From a checkpoint of a small transformer trained on Wikipedia: a variant of SOAP for these matrices.
Each number is 128 + 32 x the weight over its row's rms, rounded and kept within 0 to 255. Layers, rows and columns count from 0. Numbers have three digits each. The size before them is the row's rms in percent of the matrix's.

# up: layer 5 MLP up, 1280x320, rms 0.144, rows 1007-1106, columns 64-127
# down: layer 5 MLP down (transposed), 1280x320, rms 0.145, rows 1007-1106, columns 64-127
up1007 098:191128134204147156155129189125124149177147047181133153088111141100050207139164063096138141119112126128139157147091165101157050157149226166115155072147104122110138098116121110084102127107193137
down1007 096:083114103106125154091082114082083166114128069139132118195063109137104081170122107156107193117126132097108129124157121148150175095144080150095146151081109109121173153140178145172135161126152091
up1008 100:088121135078103180099100112180114105157132124102130102154092156102112138120117167106136114147085123108148086111098110154188126125175118133080076162085173116110088103124145108112132150049050150
down1008 098:137120130141099114135061098109133177105136129099071097140090113131109175102150080138149131103147104116127096128088102099157109114118109087208121089159108145107162177115178175105066168108000135
up1009 105:102134108109135142147172138127187171188166106064133117136121184174126042168118071187098113150141147124150145105127128121127110162141140151115064122120169146082120188132086109179107152135091193
down1009 110:136134128132107133130142126126133139127127168076141124149161195138133112094112064123136129186102132103180086115103190135108078164143220160104119093126213129068121139082116130161115143080084149
up1010 127:162162110121069111129101117095079123179126088138138151161125121125130102122151110126145125177149123086125124147120139172123056185084119110192121169160094119134154114144152146140126065133140163
down1010 129:130156111079137109180132225160077100129118094143132168191067077124151049120140161094126137127139168110166152131123127139088145091094142175102225136170088138091112086112119108160121059090167183
up1011 091:139126151194116099157114148131129109208223126115161122090134149127089115155101131168134098151151140113172164138181135119093099081102138139104128089090115145133126200088075127079085074167131098
down1011 091:165137040091102113088162150126091153118114098155058102153117100127131101123132075121174135102088070167133157065159153128114154129101108056065121152164147136115115111136107146079101106082086121
up1012 104:121143111189164148144068136073146131122167115102154078127085148129125103131138172200128120074159127132138139068110146131142109138138170165108075124139099095108139139175127127081090075115117174
down1012 112:120177133159168131082113085141082237123120150141129121091102080134120135145171111057115107126095172124140129084083195065189093128099096113080107126131137086142068089199132118127155156095146162
up1013 099:169135130136194104107183141178057117136178139095163096102137150142051107122136113147117089093183127153159096132112151147116136156095134097128098177122110165173083199102131188121160109147153108
down1013 100:109148123126126118143114071127121151131095173119198115129135061135164105148201159187149130083149171135119149141097130148093112205139167148105051112102118151123163165147110111129104053114255143
up1014 096:131099124089140125108103194127145102179157118104102163110116138065058134171116096121129198134131143112138090137142119086142121117100131143150165194103153140110162124164116152148161147144152136
down1014 092:154077101164117158122126106160114137154142138138117116126122120140093153161167197148114059081129127128125163156125150112123165111106106086160113078102144156106084111172125112109109180127015126
up1015 093:115163090124132148113162152084081114092123117092121083100217118107152213164120116166128094152099072179108199119113124118143134149138159115154085122101151096148162069121141023103142167135133147
down1015 099:109189067163129062138117119133105061162154122124156178156122180160102122128076123126150094123178119108161106170148080083147118136145143121117150152163124116106179136086167150142105160131069085
up1016 108:099137091083219064145118106146167121100174108140139177076118184075118097204132066151121156194111102158136152116110113104126096133116133178193184131113128084136123148123127129080159160090102083
down1016 105:123133149118190119119146077111124147111132142147108135050117114130107152085110160131087121148145120128153127099078142117129105134132118141174175161144193118131158096135177137099137149078066115
up1017 111:111114096087146145156114127146138158163155135128108096139132090133154134204171122180163121100090139112144147133094142100102171118140120128209080162136144134125162117125084154109096093137057131
down1017 100:080135115127098110134103142135055130160137173144113184180133144122078120168129138142129190152136129137113115164156153125086112167111174133170125117087160135115089130152120135164107090152053147
up1018 142:148189106130122083098160125067148121162127173108140190161164091166102112198193083129104168189100164122112155130118113155156134194132160100125126142114169107148126162185149135146125169079106136
down1018 120:139147143172156166111121181126122131132148169108175137135130077166159147139163099125076125201203168156120129150106156123142151149086115184117166177130118122165130094166136136156175143056107147
up1019 124:128165136151083089121138106146068122171104115162131110151109181108144076085105099122154106198181141099102132109113092155147104136133118073197119136149092117128156140180146165156170066133223114
down1019 103:059183131161091113162125142105027063109169103154122140102120191079126115093118037141134093130074108092149119140110091153175135157085160136120115139107135105134138129153103149149112167131158193
up1020 090:108109130124167099057133138107124171101093144111095078111144155116094148179149145097114154144128191091102103108109129192107092128105158117081085088103104083125141189137163123145139185111161091
down1020 086:089139151130081180100100155200128124122104074138152117139083153092167041091142097118145103108197117162150105201156143060163091109067106097169166114110141107108131098178134117130139081141160123
up1021 120:172165065128101090132081136110172170169098164132156098140141120169106069157105180186147114126159156142103138152141109143108092146143085120099112124090075177141181154142087108174153092115145114
down1021 117:105118072138147144129115165189124083102124083154130155187118065134168150176158106093146156133144093094133174149067126115205179113105136140142145166135127127129121095116136163061194131151151117
up1022 095:106093080086136133168158058102108172159116083148084127160100146144115125193140132111088093154145135115131092079184089166124172135138079138124097143184135145100100098123150129140184196129083083
down1022 116:109112093083139120069153120086066217138076137199122114118169133120191171105132101174097163098116147122075148121082145151149169070113120155130081144105115099119099122148156113217101088151188113
up1023 097:068129086120139136173119121121116086160179101131132132141145172134178152116118087108116113104151196158096103189066126110075083164087135132089123127109126068105177148153119142161123142089182139
down1023 096:152166169143128160078111184149077132139098130128124130141142105141062128125127083132150098153156154135111149133184160115161115142128140149123139139130173180089113150110174122100138191151087151
up1024 126:175143137132129140124148127144110093119087119163066173124122124128095071109126134156132143166071124143175096119124055120132127131126100129135130065092187092084155161143116167203135152117046121
down1024 110:201152139099124141201100145143104125096085098132123127100114149145134081120118158127164134137125078177115080114124087191063150139149176095145176165067176108055191148067151104160147063152133177
up1025 101:089127124144092115120097118138134164134115111129137085174182145144103125104140116208098179143150155159153141132144191113091107131169120083179145126168132120122151147151092135048141135110120140
down1025 108:055160191126093158104059166150133116163136113112211123205112154134197111087162134048074145122118158135180071111156166114076125076081137157151105108101146161132136184120177159093184113075084142
up1026 096:155140155096111095112067094083076133103128110070079153124089128076170089137164132085147141113136135098134093154138070121142104167132149101141164134130145137069101068159067149147137152147092142
down1026 101:142132120143103157105095172112144077084126145119112091122108150137096125136151082058103194150094105140179109149096095121124112085148109229145120164101139106115185162152146079128122095094117106
up1027 100:158118157143088127132144115157199163132104139109160144180072078069157107150155106138109165150153119176088149106107141111121117133115073099106130166069098177127147105194103116170170113180089079
down1027 096:133118152145135161124118127071087147130122084108063112124000146172110149054143105120104125121156133115105143126162151133117085125173149097118144146157097141151170163113135093186112149105056115
up1028 099:106112158127116138118130126186158240101130121117125094102159135211146122157098138148116216139142163066123125128120175118131142175116143129153153118118135161138110090090143147096122105115109078
down1028 098:137140151113109122109189117144133160089092139174104073095154131136083175114113145077097166149147141119186141159178142178110159184113101154152146098178132130155108062107109122118181149124095118
up1029 097:181104102180139209148168139083126078128131092150122107062086101069092196168134112136160131145144125106121109156124093091136166123080158191115133141119129113158144107102081096116118163125109102
down1029 099:131134145145141114128100111110197105130086207169118192164131065163085139154162183135087151144110064092072131084131069178104120126095091115121127096124101135122082140134110080146107160149105131
up1030 090:168173070132151088118115185051142113147114167127077113145121109102074154149147095095144157145127143136095199057158109116152108064104118095116086117103128084189139112122160112134121090091093123
down1030 097:164111143170163155133140121124177164114124127091134117162089080141148116138095176145124123106176173120189132158094109105099146176138162071135142147148159119114138137099103157152099127155118104
up1031 098:122116183139136127139116123067133079164094151139092132135095087074139130129089156084166163150112096164105134123055179117103119119153085172148109139143189130183156171180105121094158196142179189
down1031 098:158116116166058124107124124140119168112144103134182129157127178137114109120163064184121132081124176134145139154169097109147086127102154070154133156099065116108093142093172128165123105137136091
up1032 094:153172172133129163156125118150151096115097126161142184163111143164127148111142128162104144135096119119128132158165110140154153197149129149130146067088124140151170126088054145190124082100089087
down1032 102:105088068162119090093124117142111149140162148100139089114144113128118101113118140096175086111167142175143159129109142124073100053093100121096124202161125103147092123155145107082140150136177136
up1033 093:083112153136130093110174132171119101088117159207142133100129129157136108113114147096108146049153131115191119170064137100172157135096121109141101122099180111093176133146075176073140093151135143
down1033 102:119162172170178106126168141046130119162111142086091167071117093072098096108140136130162110144108137138081151099137169167148137132118150114078157160107131168132090122078154097124104162126248105
up1034 093:074148172099156143138098135088111123210137120108159103141151118116110128125101098144076144179129133094153113147185178117135103146042183129207151168178086073106147122115104136137091110120098084
down1034 095:135152163167120112144195152163181208095093139131141148162088127134152095149123126090138101144096102104155112115151088137125120122091151151162136122075117163171123158136126070097162159121214113
up1035 095:152147157100120133151159105183172129113166130157155129151137127136061137095172187089201144152137105131070151093079158134099122101150150113098129202126119157074127116115091149137153116157109160
down1035 098:135082132103131155126142105125165130160101110188128125088173107095165149080114168103156114093155172100133145096196179117118161154158105102139135056151114136123141120171128129125141134174134163
up1036 095:175086109154085134137091133100089118132148118150185109145153137153100118113080114132128101093135136146128140163136233154096084160122097063142102078154156133123189184153144184103166103162114198
down1036 092:144141153144130133133160156190112068113131110104118111131166105120121115138167207141111112141159081128111149078100093111107138148137157153136129133130073150139140135107130094124069171102044077
up1037 107:094107118100122136127081154101070104121130142115101146182104161129109136155141109094120079148138095103131063114102152142179120153094169135211153124145079168142186164140130174101091096108082079
down1037 104:140191109181197115165111101154119123133128136134118155101058121115120142105133132092109104161129093111117110138131166137165169112078126135157107110127131107116118110118099149147133131104125103
up1038 101:095081132126125062105099102111163171132136101115141134168147134093080152106132171158187112115098171148135136115107115101121151155112121107153167127151089147143121134118202084171205145181131108
down1038 101:162141152118171086154108146078083149136118104116145112121099097053166107142182137132091103123157115154035117095124148076178094148171083067103135143150155142169158150107111115130130133129089105
up1039 097:113156103129137101165097186144108150133151140144167115089123200160121075111113141076107105128049174135111162179155112138131169071156120141124125148099114118121154105127136147157142089094077152
down1039 108:128200130127122152159084143088109207147127143127101109062120107089080198184146077103090061126165136140142154063122119039111087134112111153106123097188101144140110132169084105152152098149004135
up1040 094:059162089150170138128102201150126137153135120158052143147105138117109144168128077126119136070104159096133047123056124137117107156087123154112125180111139122100140115142213112180128097125131127
down1040 092:145109153152131144154142129122219122096117163144151132157121104160132091108169106198167118150108146126142120104115175132162144145120144137108129140116107106110126141091097115107148135119197118
up1041 095:074137175060085126123133077130148173143098040130214107126117167192107110142115082174063188153134104157168156173091141151104143110105117145134136154134137100136086137152189157099106072121125162
down1041 105:134129180128172143161138125164181079165087097120130147162106150080142109125151144149104146163155141129125153107126129153119092122096159144115140066160106158105132093143170114111105171169119145
up1042 096:165101140184038068142118124096111081170131112094162134159166191138145131112089127033129079156115130164114140112119147136176150121071165115147160115120163174167133139109118180119124101140163122
down1042 098:157157062122169151184093192164128175089148126042173122103129187107157085111087137119120129118075089136097079103092094078110131108191174083140126137154162055129110142134157154157116128095095137
up1043 102:181145116185117107090173160097118153164110137144111148111119111116135109132118166116136175091075129114116132151126087156105142118101206187094101145114097139062110084163156100114132115138107071
down1043 102:090092146173129120131134170113195144166119121067161145054044135097076131182108180109166095099141121143153139126187219183153118147141131111122136121116164127114150138176144126104164110158072174
up1044 102:129106151117087174118127097087083111122076150114144099169157100096113140188148128150158086138117112160171140076134095107133142173151088162120013153155161169090144105129119138110090146174109160
down1044 104:111103142099103061116111175107056119148174124107167153138131040127095160086168078167083160115120111098177154108160084147167106186088098165157153121090113131116133154173103080137151083114105135
up1045 102:163091116156086095133137155154109128084118097137084142135129174105138134126154127078080176159136120115109200069113155155082209135097085086132102128116142162149152111174171121129150105140191127
down1045 087:188070101115127084111084163149109153161145138132155159095134141139102115067075094134132147113154169128145155155118087148073085120123145189151159136083120145083107087067106130126128112116092121
up1046 096:145130126059122124119104169120109136119109122121104149152110186108142172097107101137091114148125112146126113201113117158115095119150122164130072082109133112088133149065131114116107071187111126
down1046 099:130144141161153136107168142118141157090101151124155151145168073077136155169117162105110143184108089079135176125124071169152107109104109101123125149163139171129154065148172147119098133083153110
up1047 101:137121142114133155097116136155147132117160132140135179144104075124135119165122156146133128139148150167170200073125108156156121190078115132092072085130127189107092129096165112080161067123106125
down1047 096:108128162181108109118174108090085106141102118055023107164105139113164188109157075111109064150124101072104193110163111104131120119113135178155134148126177098147115117111144096145110151159126106
up1048 093:142140091152141155126232048167193194113120160133131069121156093117126143146137077185137105169163182133133124220115132153107099091087126157116117119102090113124115168105183124137116140117107148
down1048 090:142153167118118107118096170179092119148100104116131183100079097121158107158119130165122173145112136118118134115133162118178142101100145151159156147130135107144143105181138179126164066121034102
up1049 114:140145157134130126038171158131136153102177122131106183138155155084201172097142159140144074143101091100169109151105171172121178166050152104095134079094107106099121112127170133090147124173120168
down1049 097:108125073131106135211051150165096064155129102146125123129129113159089122141129149145143151121211204160086175118139085068169113158135118122188098137148142149145132112142136090142126179092077125
up1050 096:122141138130118130101189113136141157141169126110101205134152146105100106062162124132102194106084139092065156056113078137132129082064123157106131134134120138164111155134062146097107128069154122
down1050 089:153076133105105146160069114144172112107126123150060112129128111110096116126044149111134091085144078163149158124137123114100140164161144123118112115144172135114136143147090084143102151117115164
up1051 092:125147152100079109102107164146078145128129118170156116230128106135159132159108090113078056155170166160133184134156122083212072162116112108111041038109114135089140162139151106123120194146172153
down1051 097:171122086178081134117113129122161143117126146075123131091154198156139176114116173129146181112091159104183138101122162087146174077187126161161185138122115106097082093108097118157129117123096142
up1052 095:069136101177137105122114158125163120093154112167078145107110153098101102161066108125144185174123164153155161089196210091157153170070105088195116125087172163137138085087132119089081186117170184
down1052 102:157133154182149086171137062132110064161129174101154146119105124135119148105122132172137144123158175089128132147146110121042090152088132104128158145074140110120125115082130197097169172122190139
up1053 101:109136063105222149106130155175158099088115090097162148090110168073143116122149114145114176164156102087120143062153160123149143113128126142095154118115158126036138105178091153128173109159149103
down1053 107:121163087113103148173118108063123183182107132186122107178155148141112119137090093175186073020067139102118127078172114097124128135138109076180092108147150199137120121109143124113096094139122150
up1054 092:126126118148089120130163094037123137089102138075152154106136152192132174072114111173143126135157098105101172088088114103123137122145168127120145118069128112095169131106131131145132098144050091
down1054 109:146163171105115130159153093138126105131181128131105147123197116120066176084135090163126112144177123142134117144100125115132178096148079102124126125121132099158111136112111142111098117145145140
up1055 101:139040141118105083148153121083112065194163138087111181147107077048184127133079116091139079100145105173150097117096094097163129158165166106078117112126190101092064100137195108122123150129165101
down1055 098:145154169119069160110092105132155153140174135163109137153160182155068123207136213128156169145132112093130085125106132121075075168160135120110103125147129171139192107084138141162151158158211171
up1056 096:136107098168088122188145182124122151164167135184067084115129161155168143158156130165128173106143156153112085152128096105118169110144155161173077151157096104080120181128145146160143164124092163
down1056 095:065163075110173104095139062139149122123164138151137097103129049125157058126110153156164062154141108176128128121115175126085119136079130160168117085125107132148144092143153108168153160119100134
up1057 105:113125122151082126084107167085081156162080091131156131123143138094180125098084134129129113097100106110169126134054121143095138133099086163128191079149093098143174159160108129148108129118065154
down1057 086:121124092130134126102164135151096132140189107151098086121147127171117150143163082076061084116098090171074113173121127116139082100203154062155135118173133117105104105117100161146160114120143101
up1058 105:154124107100114152144173131119133156117141155145193148133158116215123135165168130168089153096069135061127218127109125080124080114158217105125116113077075111119127133144098108134120125117099131
down1058 105:143138170123159117087192062145140119109113177168143174114118146130143149107147146155082121090143102140121169132097167059178175093129121190136077170126141123163123157083116091152112120066080119
up1059 109:120127114145115146114153121075120120132125142142098072095136143123193161148090117103100149141135110108126125177104121159127082161061188153104122174158186178125089113177161123161183109109160150
down1059 113:130150090151142141124175077121166148167154141108112058128148165103121165150151195104098141150139155130076159154091118127127097144137141114109071210159069130161103151138136123162173095072152171
up1060 108:079139143191137111109105235158150112149176139114158133120128114189123161122144121129097140102102123112109170161148148150194185132164115110053179157146193112117136189122168097087141175151070107
down1060 107:121130153163155078085156101143092154140143156150157129070144181138147143110125062159073079119103101140135078133109123117079089157097132093125079082161179077135139178114100150173110146127132098
up1061 100:167102157125080133133140131152157125138164089192106113128082095162102109123143150189169174082117204106105158079148151049066154111106126104135135095121170165121137164119149138103110136093053102
down1061 094:109166162113124165063145107088070079172131161155123134103110131081171140126172156128113137036076081105073110113131147116124177087153122155178189158154126121148153161151090164118136053125097092
up1062 097:147150149117083090142129167115108097117115094085148100120068130086125089139136114064145083115141163129092248170085095131079121119121161123108110068139166074110087126181113156092121116167103093
down1062 090:134114074169062150100081134131121145118123071156162108071113130118098100149140135129140134127155111160161071127127184150136184115170075140138085149117068147141139086149128109106164150079146129
up1063 094:072111142154110159151134135159140074102149130109108138085127164079067112103133060141134150121104125101164107124125122085165153126111118175095120085133171141176109145155096125111084125081134184
down1063 090:182156064129157107141170138161150036099107158111122098144115108166126178146111141166100113116165139169146184162153079132109154112192122156151127174181113130082189105158119140126116124088101130
up1064 095:080129162145086092149142128125088106140178142147110114064132122152108124105149083153130129108131131151117081109171152116111106151068119156119078081133150152106098130150135144123123110155117129
down1064 096:103185079111106069092154130139123095108092103063176139167033182085133160095177164115123131185133118108108140153150132084073125195142145121100109141114157141147118151182171150160100139069113147
up1065 088:195113096136135153109085084117101144101132164236109154113166203165125115111172057130109161029092118121104148120074200146177105123160135144116069137146088163086128111136194187145115129101079110
down1065 088:124184139119128138154159156159132135152145128076133105172155116114148129148077153135095111181186125151155098136183065083094134118113142152115173151136165096209153116177121115133123140149161146
up1066 104:106144104150109138177132102134101131157141103134114140147165122110178117145140144134171159053137135149101144135115107160102123160148169199215117167112161088088057072222096196189081119121102139
down1066 103:169087110139191098121137133131154122124122048174086136120098125139076164148087150119119158127137091168113140148155119148164146108112140085108138114147144143126164091056121108095130099138102121
up1067 118:103137120132130154089134183106161107104131099072172130061132130117157169133165154144130175078117129106089154127172126165152151138118096157086172074117137154178105113152153044056121160094114120
down1067 104:140120103144109206089112114166120115137126135150158168116124171058127123090138143110172162105152096143143149211114082145137164074157113161202137116156161077144065155131146106059144211137226181
up1068 106:160149130114057158156141171097109131151169127171146128143143119054091130112110094138144155102167062159136140124108085173164117143159113123081127167153109078171143170123168150113146163117130137
down1068 107:126152146086125122168108144105159164195132144129186163136119056149153113146075088103104064051086120156176160123139127133047208102209132161130146148096145155035107132109133111195121137139156110
up1069 101:136141173102109146165141155124104112182121157071129086105149143111145103125099111137145151173152116057115128120156131159136162133115125010076139154147146132198166116161141139102110119159129138
down1069 096:175137105091084175126082099152112137121130101054139205103131060081117135119114154143122119131100127132182143120160066101131191172109111104164099077151134160101062119133121127178088139137085161
up1070 087:141056129110150115154109134211102109095137111151151128124106187099145124123129075081171105119076165145160141170194164107087139125137201161132142115108135146115134077099129152099179130126159137
down1070 095:151128160111051127148054123173169167116116145113105107068110125114132122125112137103107181134172096123157159145070200129118170101121130104075155070188138101124130120104143112137123083147098086
up1071 097:102119091141126085110090118155113124076194117101134158083103122173158136102099141146112145138091221104166119154145131117185098128089166104116131123159192143109190184142122129170122135160126115
down1071 103:112173109119108125171101126169126161124133121155118146159120138118127133163149098099093141079147158054130102137139123067137155158143058136153189053163136095141105108122120117136158103189158099
up1072 099:125134159074093155201118140076129093105087127146204183146163155091118143090107177088129084120120127158076145071153137115104108162144090181098103105083136053112106164178161171173092074109118111
down1072 110:125114159079133188103131138116109165136118105110196116079122113141073058165075116158117177145167068101187163106117106142120131130127134093073115106147076083132145080082131113099122105153075156
up1073 095:154123101126124184169102122104160155142098180078122109166137121078113163082122172089134117130107130151099118125221057124086141126117159070109160150128102171042082122121136107073132171154101162
down1073 098:131070180145166097126156154076125111109106129091115123168079166120136115125094125161179137130131212146112113131135114135192141070138163105102103150116091088115207118154114145124113133059161113
up1074 103:172110140182200115178139105198131144102098083145117085068113102044130109161142099114132096186077095125167122124137234133098149174070108145189172163108102155129173156150136159156148153133120144
down1074 110:160113128113129098115080124113134142121168160102175115138140104110144143142095174064085142155125154096129115167172161169124080165134108180140058125174061145170148125135145138091110101112133128
up1075 103:174114147088110135141126186087155136176182083158169108175169115139153139097142177108086078103168122097128107107160064193149104076107180073082138178087176154204196108130086160115171126114135190
down1075 100:121183170155138160151108135212143118106097125128183127139059142101146089123169070138096147109084115132164135170133124133087107095168132189171206100160136140038152114135157105113186153137167192
up1076 099:128099137168077184125134180161164124156099034148095178114165091141128123140122119053167120136139117133133110121164154122155136121150090162161137109148167123129113137078140139122126147171095081
down1076 098:091062104137142160154062153132131165110103135118112117084102199080087108083062135161094082098129154167132133156107118089197160074147153143139132091120120159147172148142137139150084145128074117
up1077 096:142149140114084134126140169130120074097143128081153108147115118198156134080091132129136091177106097137092143165134169131088170109107116107106150047097097157162050139125113151140085157138062120
down1077 087:122162058073101082094106075163119112099160141109172146103114183130083095159113102141123179120124142167160142186113144105153118118166093133132096171170141107101084141077151141068218136147085079
up1078 096:093117118162141121071144111070090069192172110139084161099133105105113147143095154122112159104197152126108102103155198116179145083138147116122126122118081147146105108119156121084094177146144086
down1078 098:097119168080129150112119181177101125115156120120129104090110144130101128130030127085083179113085135067148128185104170058130109086128051068159130103106137097158138111090084124121124094132118185
up1079 102:137126084142116140175068149171147126163123100180092109081109131214135090152112149169136117138121165098096121132156091154093051131141083090168113160108146154149151096169110145132056151145128154
down1079 102:130153092164113118180113172165165129124125147082129137142121131162170102133119131150155131093103188120115108137163125148169110187145103158122107096086103148192145157171082154100166122157175150
up1080 091:136139115076128125109135153114117144128080150118151139166094177143117138127127132155174144133146149119172147166122095154147136162182105124113089132137098074123098127057092151171154100139134137
down1080 104:128110081134139176127081109140139145123102120157160138111187127109203121110137187129126145062121106105091192107163127171119138184141120160150137121165084121122141118133155161126139100111139133
up1081 101:166134118095158158119085104117136153150092094107138161151068128078076122139105136105150106133219125087131150156115138160069183092159104135150189205155114110125131137124162140143097129137178137
down1081 104:102185161162102066119128104108172164151132143162135059070159161200202149167155106120049099112124145176112164136156165102163082092110144088096109096100102149133114126150146135158153168144077097
up1082 105:153125111138150151118175135140093120083093115086108129124109162186150139145148156165128139091127143153159164130165098073149084119120125138122119141090108106114175128137107094121108195135092082
down1082 104:142094104175125113151141093132142162100106118199135190091091078119159078147132103204115135104162176183129178127104133147157119113119072154074102138072093108107099085166097123113161148083163138
up1083 098:077132062076152152144083130122137129158068133093154106135110087053126145143139184148141111016128144167136140035142102123125173136124108128103144100144162149131180146087141160123114147143125081
down1083 106:126157116113101177121094146158080150141150137165102088164134113116114130126092124084123111114193135098127060033179070123200119091113119093159143131154158119153164107103088120126141111149125152
up1084 099:100125135163133134147137141070187155142124167120117154172162148181138180055070102085124138115171101061102148092104147134155147109127145136134143139075115140140124146126160094061141094111148128
down1084 099:077142151143118094161079159164165133082176147156150152095138124095139080097122147107157092191154168148137177160130121079070147149108111123166125171145154111128148097186116114158173134117211100
up1085 091:112174152090060094111165180139127109150098111101140110155142152118058161092177140143143159141127152154165189129091176102123137187082107106159116107156137117165174099158160181130111076092164091
down1085 099:131165133158150139218137078182107145135156113108114118089148120123154141080074081105158149041081133158195116086149111147160130132104112104147108159086169112102131124104108082174146069172191129
up1086 102:111161105153146077144123149182154087103176158092129090118141087167081144125068092110154160105056126112092127137169164118122090072113142075180131121139163110103168091179106117125199098158201127
down1086 096:161183134121154109147117154178131137117162077094112100095132118132131167081132102100122129096097082140144104188171127155114105134124073107059106137133186095116086077117109157126149123122092120
up1087 090:089130131122188146113184088160112191135170129163071134128108176121138135138118134135119100132119105154114093091101141151134157134153153219127132108177152101136114136136134103151184156144104153
down1087 098:165087145087083111111193137103154163104144082092118108145174087095193080146175114139116074140096089126152113142138153119144131045135115134112077198104096158143137123134143160072138120125117131
up1088 102:127158109133167133112113126080160129114088059139117067186111101110158166165047184124130061116179147100082127166156135180072118150126114161145116116125137118166143063152066126129115175120133133
down1088 096:149139094151107142126080127103140134139143126212138180120129106162116084129126110083172141171093165150028168111162142172103106117065126087140093084140173157120175109113144129177124087119065095
up1089 096:137098092127138163095170101134155154112162170106113192165196119146105196152119069119099114163137146173159170158069146119142089125156141100146144154156077132143126117183142101084097183120137132
down1089 092:127145141146059109138153124149141119192127105104136141084162163074161083139173173172152154137174123115156089149093122116081102102135128166161132128151146115136111157143158149104145074101135114
up1090 103:154174168136094144127109132157115137160100109152103068171132146164106118153143151107147130098149093141110151078102107164092105119068131103131129153108088120076126139191073131118149065135099163
down1090 104:125118083122120168134087153172115122116124111127186170105152085136160084114196056113135134115141130150097155169123126127114215115200097110205086077120147150089083103075101132097117114134129150
up1091 120:126153155131136061127117124127141114140092153135137104132180151162144096126124108212122083146111102107092177156132122100055098105141116081117097104055102123099137159140188122144070137146092106
down1091 106:108157149109167079185125111140116136123108134141132124135136160121146118134149177187106124140129150159095118130171126122089149137199075126100111129132128150172148100130185138149118131109041096
up1092 096:124093146170149152154133152078161103152169104082103087136110125163154011119074153080119127190112132111107144099103177124141122159149105155144166080168148132070128103115159101104087161144050103
down1092 106:048164121133162138145095123168161094123093181134124133092122126118113045121159130165127158118132210132122152142173177148178130131105115105139079099112093150135136159141158087136136147119173163
up1093 090:142171057107109150137113125160135118120112100162138146105180107059096174089116137113130151109161094097199146186139164116132192123152113104121139146100155133072142109165118172146130077132169132
down1093 093:107074194122176070157116114085127101117107177110158084109095189169132077157166158169132095147092142133125113113143153138102109189073119135118131096101122170137108154145141085133137160168199081
up1094 105:094124104159123111150141105144157122114163090192075114145094115129132143137117137143087150139104145184120114135101097163171124149111161134114189146151141165118077105106080139116109137125094138
down1094 109:117145119131106101176143187185178095119097111137146140127186101128087104109094102111133098094127136100122115130158109146085193116125110138075171141163176192091102157177105075054109141144197132
up1095 114:119143129162117184147102116143140116132171145128081129161088144099152106095105134162121110168182179152140136103182124142111100166112101154142112160108106147176137189192202155132125161107093154
down1095 115:112165123176183146166159144110144101195145127144108148091148121125123075127146136161136094152167125152142101161083180070129135154166148101140149137098107135192186118173148157111123127112174089
up1096 102:147150177146147073140130137126169122096119119151149105163151145128190128182101084148191061127152156158123170158108160138149160176137107057132155128115158168105150124163131149108138142120047096
down1096 102:104102091160075132176147117102155083076153083109145128190120174137180146180094119086132107129089156133148139116094191132118119114087116193117136122107089126075135094080099152161121091129157130
up1097 104:113101115147109077162132153130087177169120109155070174142174195046125187102078123107126056143173180064125136113134102085115080161158121107098197125107173195149108048134151077114123136123077132
down1097 110:189133127169174132098125147094157119153119149139067087210110085101112132124167152081119117150118174089090144113139086094125147168198104141112072156160119077156063167113081071176108121113146126
up1098 119:168131090141132081125111141141170174125092095095083110146131181166150071142095142163130168147207120159137100092112125178122077118127161124144082148094114138124103096155181201123164167127151086
down1098 122:183144127177126071178104155160178127078094134082156086107099123152136169131147155122125098166193146169214126185119162160112147157116132151129138112122150161136073121146124151086158153180095074
up1099 103:096123142104134120120156161118119100117145067173088119117130116149139145165159158099100124212136137054109085125145094167132133175084171170084141143117168101135168120125100113145202123087108133
down1099 107:147108054098108133045124170152164141079112126131099138099184095124102127108099124088095138128101149139097096177070117132135145094109143224105164111144130141144089065103128112131107082131107112
up1100 100:142172063147224157134103100093135132087035152181078106164126167075131146098140106158105117102134141148129077135127102124119126164206143042101171121147138145146047135120121149133163164127133133
down1100 104:113214179134177135148123131088141144062090139131092134178139096089138099107064118134112156095117112166154153158052136147136132078144125159144090168113103079130139115168214139099114118170144149
up1101 104:170152090107117157135192172196110086102098144105092095114156163080141146178138126092118131139179080111081148125110150135118138169147159119137084071180133070137101135225079053187186155118139133
down1101 100:166145166089151120119085165152106121086115127058111115148075101169156090168147199151144148160093138114114151121095051123098191120128094130102132099115142157127129161168109129115120166077111111
up1102 094:036159156075106128139136074182138116076096155150148129113096091089153155117169069175116156140174068106132121145173160102116128169105157147176103085103141164157119108099089114142119064173136101
down1102 092:145126132137118127117116140162188139160145161137109169079154154192178167204190200121134152114203126166153133124130148099158104104170139126155123076136105118129161104195162162122118134123131105
up1103 100:125050151101109137165148164133136188140140126112135161143123101130123145124141044146080152134103114137142077117132055120158119081149147133136117153135163128140118162091132139149092098121074164
down1103 089:178175099120180157188123124148125116163121130118045116130101118168168111150139078166145114106135150172149107169114086068124064137120131113154134113160145117149066176119101136225096108216036126
up1104 094:143170095093132153133163156099178137102173064151102152105096146187164159113138154118144125114135181144163141129108130082150165126163152158122165091095083090163122115119106120090124122063079136
down1104 102:156170112102118096130166136078151151163130083145107123130181078109119179120156117117108121106151125171133137152107091096148158093171079123096152062103147094152151084180088081107070162143164102
up1105 116:131083146074144177078090117135147098148092126105131158089140163190183125177159147142131078185108128115169096114169119171130093143101153178099121161111129111096173134112224123048134129149234133
down1105 116:143122095099126104130116146153124144110073073052113122146135150142149119114170158108070132182133137109109129141142131127177126051128113158111160150061112097089139140140199089196120133147149122
up1106 104:111116104129161078097128148108084100150132183102140180179134054124133064164112105102172118150161098124071070147067172096104145127108128120105122165170077154143109096140093133081129140068135156
down1106 092:176151196135179129087160101150141157098101145101136144099137088127185118149079146094087103100156100111087172122116130138176128108130094151104172096130131092070138103119098171140098113128000113